{"lr": 0.00388, "seq_len": 128, "doc_mask": true, "train_tokens": 113300000, "dataset": "wikipedia_en"}
Each number is 500 + 50 x the weight over its row's rms, rounded and kept within 0 to 999. Layers, rows and columns count from 0. Numbers have three digits each. The size before them is the row's rms in percent of the matrix's.

# q: layer 6 attention query, 96x96, rms 0.122, rows 81-95, columns 0-95
# k: layer 6 attention key, 96x96, rms 0.122, rows 81-95, columns 0-95
# v: layer 6 attention value, 96x96, rms 0.115, rows 64-80, columns 0-95
# o: layer 6 attention output (transposed), 96x96, rms 0.199, rows 64-80, columns 0-95
q81 097:590560515556466481477471545491611501508439509511525468484495487575513571472432446425489471516482487557475518421573417444466562543499400489476500487497524428557434447496484520541515519439446523426489573524516474396469620493521528610527431439533555512571455478581501498596595480500417504494
k81 098:470513567382507567433518446509529480495495476571580481509458471580599541516537570413507486497419461498487483455534442415465569538551482402402545458551450542415530419479465455443516539511471541406440517475543433472507574567555486525555488535531573450510507529551488566477510584584519496485
q82 114:466512521466532567456464524547518580501547483493565497568573489562468494498516599438528529580506512477515461468508506592482580559485506443424507457518500504483569469581510433525456438511525525483510514541402428454450492477501531488431507490512446364466567512484451454433638445435611388495
k82 105:442580604552573498473407587510525501478532479489544552480499465494357502520468536448487520504592468481477530438470515467551516548501475531479471430499502480520428507551453457530547470465518603555544585482443558526472543494505562464457472583527404476467432533439447417439615439449588505512
q83 098:469576517401491413437493559517491474553591565553450448394555518427468438507471482555474545454525516360469464462472533469507470550434470523429443547420565483478631568491545522462472578444510486549516479501459497522498471500509519550445644547542491506486498480419471508494532544540505534572
k83 099:453530525473482560572489571578449455549446419460488480424468506484468415579523571521481477528599538566500479549469535520474474450500469390480475546494634581493576538432427520462497540489580468533506563469452496505512538520502558475583578595473499439471429516443521530502471473442461383545
q84 094:375439559535504451479439447492498554475481477526460441467530427487548535509449497500531510545548558516525554549392447498511449505388492513621464510523563519448454490512401524494532458531514480566545499551558528623535471529513513532538486453535495378401571583436476533487523408566548518524
k84 093:561395429459555428525500609513511568505500404557472450509441459619508514500507470486503555570462496464491499470467500593571447487435467493467354443570489469519522477549524528489490485456508566549455569561551544528497460501481592494546511521461495498465570551534463490413513377543580453482
q85 106:552470517511498459399482575477519524474534536471460520444472585496467402444595417472432614511463542437457505548511533532518533602600457473638451397468513529503418525479469459411463462381456517567488527514492570491449503484476473481561540541504474509485450480468527537507429522485565548514
k85 101:488490553546457479449530475512517455472452549491541512472515392535483482579526507508567507486490574482486480476516467558381484470569519409526572375494466568430555486524554465554410572454398490456490401416507496475576545580452505482557513508549556496467511449522544482666515455527491489501
q86 101:547443424521399512527493478628532533506552461504506469503490482389530543592424512534558502422524547496422518433568635452471538478519511461438503522503614559562431433557397509530473497513506451574577440498480486531494478522458527499510526532434495579501500508475523507547397496459458541568
k86 101:472435541435532575569480485485540432520517507491460503558529513490479586498445521626517417541528577501493534429512528521489519590470487487517503503473517478397602483573380557447585492497487503513549439399454482512520584526532464513432537477532546536482522401450484514457387466496617458541
q87 115:525468496493468451487547412564592526494670469413464516426464593467504444502373443495482548454534502437572520443523513513450522555457518477550526465517512453540501462483457468439510545449562513608463443495533570506498502558543531517407479449580490464533581527511510483441461551571448418497
k87 103:486564462589510453554466462528487574478528335492421404453489567462533503497470494503454452434517512512525426477515537526481518507551611541611508565505519456444550485435393507421479568506545488549482455482603561470592517513515492472462428539543454585525460477535466455517435425513493497524
q88 095:597463553464562506437488564506449462503468444520531545571518541548528525416437571557387547486511528452551485535484502436425564539556464536627585492505490428464532432459533484492432460553483473522452593425457485484542531527518507460477649515513486466520533486495479421542408466403501498505
k88 095:578488498463587551462520540538393445504513472448446468523439508555439519466482563587428528571585530555559362586518507381502403518538448440506553498493499465564482499547523494547501520480510442578427508513416491526475525566487535493569501524533463421488542503532493446508512501523602584431
q89 100:505492509509469494432595507455519492503476386599465507478462597501537456495493543477471587454506475453483472541575550474422438539498468538516534571482514503518467521473535582432473446453425449567566486523552566504545478623480512414445500491454471548446366604514412545552539452500579491476
k89 081:404529431561543505430579514476602485433507513564461502508486454402562488530481481510489479506473565403429535456563520499446472534568423496515548483426529434461513557450456450543411461565522540580478398507535544492577497510515485453448526537479553431455615573553480507502452520594521428513
q90 102:521482503491477519471568476565495556569437501509434502588512574461479541433499580426553530460510443427515401443528475443562506566472495422477573527549428492461488378568544441492464462508444528549511489555494467458438456586561518492480509527440543494477571396451496444578574571548564567461
k90 095:397465481496553450504540506547468528458484565498409407520429471503485497573484493527567516411430573429486460499473522559566445554608535444493457548560420404529400533538519434530461449521523448495488589536509552432492475554583520455471502555502570514547523557476519507556440537470447586429
q91 089:571477405431473404511531596560558513529564513499422530484538463495538486501462541536544572512386459473467631525446475447521544494548475533526518507455416524443437419512433517449520534466530591520516598444441496419501567442465511510497527513442495447406390515528535536472540513506576478518
k91 096:421516440435476550489548401446572532502565533510508529576578446526529536478524492420468510505456537532516464502394555494514576554529482533471516499467465483494463499512384577576427533528558559445527416533509511536540536525405456469508548604513520444555464581505607520502460385511421455535
q92 091:565455439536514462460581560542503598496528459563409470474520564482499526480510482514531442453549469481481529615519498609493518538480449524507443423465390410549481486480503586491605537541492492484516432520508565516478380548458488427466532529460415535498387518546503487408562538554488504555
k92 114:514488456501460495525526559504492531428501476501475445521465491455462516428432422542459482503497482529539529628491526569520558536520532554584511398495560506456520504493486486426557488486492490536537350474446562561478447562498536453452530567516461443379490555437550505395501576542557436633
q93 111:499507574525476520434546471574493454466552481540498494479493505521470441538445578548451583481626607416502456441470494452504553545520426509606550370458558473559479453513434490523475467554466568528478527435514514433452460428509465454534571489544536436544522520417511435518536568530494550608
k93 093:514540519501458557493492487507525503539545481534532504481467520407487507544533489489417519517580574499447534505533471421465499534518530574463496473526485476426568490431379654577545454501392519525486506556501567461447560396460408434492447519545488429473462588504419554440568504492471577575
q94 087:487498480500503539570440508549573552545514451558461488401364465541538538536454437521493472520366582523514400574544572477531535551554560531505513466465557581468477573416470485533543527518467450561532470413482525556583525517457444435445513450553502572475483443499529523453475437573507565488
k94 089:556532520474415544524477461474535410601533499567498499510561526450567504491485555455562432539406471482507415414607557497463583499546451546444537521593365495472525476532521531582528507527480497459500460376487529511427494576425460489477580526442511564472460485520508501505582542539435476488
q95 095:535438548562501580560549484413559471520436485573553390454503531543563478443568516436616473495481438443466646486447555481510568460497524512507453530499601526496510508577468507411540509439502494462526398495594495483450517488425448515442509530518469514477485414564533491515491444484570527442
k95 103:455404528529489582474559401493571433514545515579467535543560509518557555513473554437544475459585468493569537465428444439488570486477509531564568544454486383549554447574477558538536454550469480419454463534498477476455441556477495491474441482561507586591458562408510515556524509449495412500
v64 100:469537586545478586512528464420451547479513441510505424447471463533471519504509466491575433494571531549501493443476539506574539512481334485533464463402518516529524443469562439478413516533498533569452550417561502493553467445471642651479554488536577483505530464467510508517514567524520499502
o64 103:574420474539477513547502485466571498504520554479440475506458503454598456546431447556541500455430537491434460586495572540473422546550537521517470504531575571466506457510442558432571388357478521535460464468485583561489622550445509495522543539473456429414498484473480538484475492526565433544
v65 084:527520598452466411535532533480533484506499490467575575562514525506522477474439592493531523481428515529520444480527505494550425469463439513527475499602503529518444422587420582450355418585529516508557490583412488478491530530500437405491505511464512551505546502500524507474437490597504410402
o65 088:477469537469509481491474547479469490521500571393514500498479515534424507515565593552532499552524446514469457552422462480535544534537446461405576449466468438597511588594481482505535558576486481460484574457512444482486616446549541473399421464508581510415542498508512436525624473471436511432
v66 101:437525418390446511568388499515531521469396585503614560550508521491515495412504517467388517533586484493503442518459485487481406470547550493516449507445557559495495595520507542521502495466541453449512557477525495515539507518448574502574505502418543506545590495452440474418506593570545555468
o66 101:578558481534494413433485475520497444534524479419414601516492547490527500504545464420486558476459436496502484525531487482535548480483499522565459506579438535408493479464408486457484539613440704480525481497479523444397529465594521536512462505545425470533478574522567424521498499491504534497
v67 104:504478569483519553410566488372509545427501485424460490527496522491571434498534443450496460490550578470515514524450471547487566568494559475421427562466533501629546487408468432447551449530497387509471498516440413478550493490536560464503466419511478532500460433544490557589512563510594524545
o67 106:478402353521442471518542513526542474476463495539486466428438483493507568566523566504608443446528492546503598533474486419546440418506562527480425432475552493380492532578503527496553459495561467437571530478568546534553495524442449528590537578562475466472424448521526532446479501537471537473
v68 092:493646458458537483472506586502452471578492408557550520528465568526503526592514484428500413430508556499431560610517468488419472492572560495489511496492380543525476401436421563474566392494503425485538431440552502568483517489531530489436439473460559498504515452499450488509500520505468514474
o68 092:468527496573422511518427560588491508509475463519476451626471490494393457430507552535521515601523516537470447527506470538563543467493485460479442560556591500549446516470535572547545423605562500400485526502512518376438521521421460490503541465588485509492452437554461490425544409490488508454
v69 093:469492416547497408514552447570414488515447564495582496565566477541543516531506573543492463472526577549484490473413543469523424485463383457577405452538471481571528565517510501495469489509412496491533504533473497582421463594509461548454508428489452530457536471433377489541468520545466516610
o69 095:504549541568535567496421453472566474609564478486436535583423501495427493448465516462499543596432491505545491443449551486523529527391516438556554492461488470458577419499497514531527497412465569510568504563453448456592556402510470417488569539503541450566485504518480447453598502425517465492
v70 099:566518473564583583433514579473532467481499464519426519591516492477464372483611479512468494425407488585531432453501498553518535487446486496468483522473591508489479540511526511505523471540542512588441449509512453670548552486360444578540493511482513517450513500512450524439491526464470437505
o70 099:522464481545429520621523496506508496570448384481476510526521478544556515519396543498570538422488488487531584482544533512438524581505455505543572448585403500486472460556508494405510440495429426527556526497502541547393462522503504454434573464534469449441475459505562484533458408607578528527
v71 103:556478552503374512535515421500432538379567517487436502479447513534480495507419561481563474488466476486489477441561522437498527471514504482454564509475509558512536371506557491481503429499497590476531570480474524557493506475426493447542467568494435611553546579538425458476548523494533615624
o71 109:467385480589594414527560527539434443531538529460468477487595546511468400497475489519494480508535525480565478568373520487532456605500519513491572485443496488538500494549420527474510573434399443508534396472426559445529495535522500491469492565474510502467486540547523548534472509620512443409
v72 096:537498557499502439421410526456518505558589456491379498501550518511456578416528524456435476465533451480520443484601471483542560440470505427579586572468555525484464461552493486486548505459468467470534479451519550605492529486491576464496479495664519477440477420550481550452557540514476529407
o72 099:522450554469432511508538500487496491542485565537470437492653472498510440494460503531557547476535421498433524507438476527464462556639466500392488395493485477465420528532515531629493500550500536549458530540482445456453517427449482612462557399473591521540505560444542546506492452517513446525
v73 100:458486494391423537479377492465515601516610498500541383510498534537530507508527530454552508493484514398532481551574433522469491455515455517544446541559589506473558437530515516400445526562425609579486515480506448543533544509531501539423509444387495520497432503484520489519585481527440452475
o73 100:553485564466640502450459503494475554483406495415526497481515411502436595517499459535560434521508487498487477514541515549527535522543537527462532398480554512449509437586522455484531412489495505349471519495469475499487491526530585483497513573494495454579585527460399404442544521467584568563
v74 091:481493508534559490574487475505417446576536488449541574501558443478510584477415420448464556455504520487489542469554488422524445480500491522539496471574587457618501594408538454468421436420527516499619515483470463508517520563434432499510547566552464569532413529431486453421516471463435509465
o74 092:488475467497457485476531543597619458448571437463454528481503548510503452509520531502439542512450501586509506484457553516376502545563492459584504500462371546532585559503532539578492583568413466466471391553539465397472430461548482462464498502449486510567515481467516491479586570534505433452
v75 112:429512479494442628584364537474439573556501482470483488487505508556542443536513488534532515504506550509481460495447520480430533525525486518423550533467526533474489475528550439497467611420423516418603491468574479486497501449470480484487481539517520549595563614551410522541499520358520441529
o75 120:524473490478498498420517502506448530452500502511577426502611504407508619482457490537575508485477491430547422575539518562520493579441546502592518468505495430494533337504442488541456476494450616523454437479518581555553438610498546470493544579502455524455490451468488524455480546506464445471
v76 097:503519520452451456572512534525539482509536500447472524422512536535557451418524469449474518526470412568421501542520562529550487554425486562464591608449547548471521654450459527494494440451449496546510509471491463501430539581514501561583462439509483460447542502391466485552505454366463451450
o76 092:426509541471578570519548503371538460478430419540466472531516419421578524511461575510494487434500532525574458473543470511503527541473617563543484434552458451546501518449520537497542474522513576462478479477501463526375362467444495474387472505472528557537512525475517524602547479493506558573
v77 100:444481423519524535473492536499533513611472470470499397528523562523551428563550410466380506391529462489466511485415459497424508493567471577529557382502456539468555477487536575553513475446518575525563473582424464432459484532534581492429503469479506589477509527536496537422553460517503534562
o77 088:590480473481453496558498449488547514424492507506519513512550475392373515388422482501495511589505576530546446530528586485518537508456509471604511509479546605432443592516551435483490535572495448508560504450537512547568482462486407535555506552485535427520478479415470513500418414430537472539
v78 107:528542528487590427444525456456555574543539479534493543478493539411430487603496443588360517453495483618391511476430507513586513517511485506422498463544525489490547478479625456540443411564555510503491524479559561446519554479494416504523434573464483548530463487495495570554454486522494474485
o78 106:550464432556537496548527543456525499553424514451446506462411503476567523481457515493491486487471530500480556522468551494415535517490518536558560613453473524543478529446439538521530573619519347585584448490557505534468469543522415534497510403512461459483421468490473509359514444582485547477
v79 085:490491457487507483448546520525533452484568527511384623470439479501493550546476484491498555517539457504484559552592506513474496470469565445496529558621470489437470547550542621462489509478400497463490406474532445463604529464403483580420584527573495501612497429464510460464552463488513461463
o79 084:506559514457507479483551546531410437448480446508478526506479501484510456490569481519491504489555431492439482509540494485455528615574389515542479505493505448579500502503607579516424515579570449544416461532460483419449509553415509373582458516490539499474558580545564430505515591476411460563
v80 089:480493569568469510451572514508460574496510470499523637467491521455532470455451553473483496439511500529557519543500439511531581432480596533484592450399497505531531488447449501369487456555442539432525593485520460472552384582547558512423439443510433481441398519514493540523470484472527563522
o80 088:447520447391551579543481461518477449415514476445550437419570502576484458586482507574521467583487543494403545512465484509475438503429473531515460462598594558469532516505498517557539425507573534494564512471530506485580506501455373437488453516512527530604431530520495496486543450523475552390